Part of a small language model's weights: width 768.
Each number is 128 + 24 x the weight over its row's rms, rounded and kept within 0 to 255. Layers, rows and columns count from 0. Numbers have three digits each. The size before them is the row's rms in percent of the matrix's.

# gate: layer 10 MLP gate, 2048x768, rms 0.0236, rows 1077-1086, columns 576-671
# up: layer 10 MLP up, 2048x768, rms 0.0229, rows 1077-1085, columns 576-671
# down: layer 10 MLP down (transposed), 2048x768, rms 0.022, rows 1077-1085, columns 576-671
gate1077 102:147123128163135110113088140117120184134104120135089130142127115148164178119091111112115139135077122112168138109128157154203131100125113094115143115188128109145114129076163127130153117127108129101138130112088157141146116096111185118162084098108088104133159120111147139149111131129126123142
up1077 104:150132151099141137046129101108153121113151124153170117155175131086124084119122092130140127146198116090123141135122159102103120154130120118144108135084164114134100117231113097097109104127146123136107122147145135079140149162083110127144157127129089125142115129126118123076121163104136127147
down1077 102:122129110112092116111152136117123135089118100170171119097118133111122122132151147145147106084186117111093093124120130153080163141142101156136142135151153125095116105172100129146118120158138104103185121161120152132151108142109095123128071144151121083131110133130115144121158144174154121119
gate1078 099:112108140094124124128138158122119120095152142159158118139110138099135100133092124085119057122107092143128095127160119095134093149158169126104127138175097113091121131092155156080125140118115134138117175129117093151143129129076176141073143109106113107142151097158130105167142096126118104149
up1078 101:138131121115139151121122118154178130088138137127134177125132102110126148125144118138087162125124143115122156149059145092078144131089169140143109107123136126116111138069155128131133108116133115134133137095135149139145123139096144097124139178128097165116119103148158132125137083151134121131
down1078 100:174137121143142132091134121112118130085107149106151147117155107141126124108112114120099105109119115123129161109157117119116142130092126155130165150138139138099097172095117140153127102141157093147135113175191173113124144118148126097167146148140143122136102110122129146166129146125138128104
gate1079 104:121133078113146142144123108104147095161095143122106125129113136102142138149117115135086126126140144107152194179135135146101112136130129139166097137153153172153124098178123118106101171129085110155130173162098140197089087099136107095137131103145145107159151116126160110129138146127126113138
up1079 101:113124112154116131143173136115150187112136118082156176100126151115120167142158120088111130166178102114088089101118126126142121122123085130101144168135161080108142103152140138135144102119146115103122117157100101102159081159137157114123143129143141127098063115159153113143178110151180124103
down1079 102:149140079130135122141091163083112142151136131098106143156097152114107141171142142145151142119129138148089133136103094162146156177153145138111110128109139104124123117176097167119106130147154142082132102175150166148121127084150105126092090125128155157141115136119122153135160149140152105107
gate1080 104:095140118128119137101113115114146099137130140074129098159141120115110154178081127097153135135116121127150129143112111126144102112128149108088149121112115136151170144130120183122149142116085146128177123095143073128136107152151127107150110182166121087135153159160117117144140105100141107097
up1080 103:127178136140136101133140153141118136133119087133127172125123111097111159155129126135135162157106115104119114136162126106128113115099120128099130116103179138129128131120128146154128112149114115131133110106138171113115114120153143107106105173095104118120119142162117147132154134123093085163
down1080 103:140133142060134136120145161096129122149121134120136165061103144098097125130114124131146114160114104172164087119119125103148113114105132139138159162107121176131123130139110159144091158101095077107113103122125092124153126161149137173103101180117129114150143139138148128105140083123079142130
gate1081 099:133121130138129170133149111104130146144117113133155133186101092153098107117129130134132141147073085113144167081118132137113159153108146157134154125084141145122117104097157191125137188103118122103138158101106152137114131162140081124150055175115138140142075111125118108157121131126153166134
up1081 100:139098141100169138166147141142119142149112113143165164127112102166131123124138127112110129119109116106162139120120119103146142096091129109102110113128125118103132121160126182106127126115102150124149147079161144099147122126122100183140113144149134117090145160113109100135147124158122138106
down1081 098:151133160150143134124171118112093134131155156143119124111109081160152153141121172108140138101107177139114186130161159126122145148163062161086155078139137138118124156138124143116095117147123123137135153121109079133105142110092108161164101113111082151092107069138108117181112114118129169126
gate1082 096:176128150111141161161114173091160133105102080102187166198096163146140129130105120110112105146125084138135089110141129090112139117058158133106160108148123110143157158109133125159097148163135153148116118149121113143132122118140168098107085115116120097121140096104153101157153133151144126113
up1082 096:118096097118133125143114141172153141124148117145170163126087146113147135109123131072132170139135098168113107128090077139129116084138117102105217192088119134156120128101103125129123137158106140119119141117129145152124078150167134155133093155095171138160157135145123138133120147106151166111
down1082 098:107087127135089107144096129159171149102059129194099136131135122139187091150138109096140161112113103121145085146103118134124132129127113129138148166139119151099125126152118154131103104131162118117149116133074127112128079131188083137112134143111141113093122129097145114142119102113138103116
gate1083 103:133127090142133150145141109154160087174103153125137121139093128183142146152116129150107120117059146167192104141166132119183134118135133132149125156112134144099103130081135142134149124101090092121130119131119180162114159146088125135138141127110117120145123120095131160105127109166124093091
up1083 100:110169130109157170150176112097118127102108110164145107150156144132110150074129150132143115118131109128091146086118090080103148127089093187167125148107125128146156148177143125148164108145145133109129111180109165085121113125100148135144171134124131110142146149168156110149097135120107144181
down1083 100:123110116123101114129178114139159140122104124160079115072141098100151064129104161155143141118175149146164137141100122155097141138106144149163149159135158124137186108131101127143152140170072175139155130126126174105146118109114114106137135153145137148122134131112132117151129138136149167108
gate1084 100:138154112090166172106165121103166142113145094150117154164137083175179114156139112106111146101140092144183154136109131155095132148109100139114110163125104173122106127125119196062157170116070128143144137131142115111114102140125099117112097179118093139165158142141184163121087122107119117138
up1084 102:118068066119095113128143117139163090124142110157138160119131164137125099129163108126143153149154106120151146113115118125139125148169104105128118128152130122117122132103085125090165145189115173116100146138134142143136092076169133147144151175159135103153145145130149147151088099112103146121
down1084 103:109127138160170111108160116111077117080132084094174132144107105130118148137111124151140115070132109140135165147132161076114166172130107115106112122155136135110112112128150122134136124119179174105113143147093178136119115120145131137087135141122136167101161112084158142131158118150104129070
gate1085 103:154111171086140116117113135102152101153133122131112090115118134145122158173170131139159146111128175172129127107100132163155122155151124100110118122135092138102111098111107127132111158138099114142123131138078129153153144096110114121145156139125139123139143175140156117145099087139164140067
up1085 105:080109145115150088161097089154118116142114150095119154047109111134079138142118123139129139071109125135130121096128161099148133140128118138162101086105116127123083117131142117128092098134140111139149131125161097140120121074105147081122112102123181131117139155144107120126161102160134133121
down1085 104:130163129145109126180121184143136094145123137165131161103148130135122163135106118095094156131112110095130138073132102145132127125155119134152149139133113150144147140151128099172115142184130113133117084116155135087142150115141131112098111089139154150155169124107099142129165156131089126147
gate1086 096:127138102129111145146136137101130114164127105112143079098106132147140121150073178097157097121117129155143141128106163141138079146175082118060160117118115149126138094123080153151099180165117083149132156101098101132119147138145163186125136164131144076143119079093132130132172153138126130135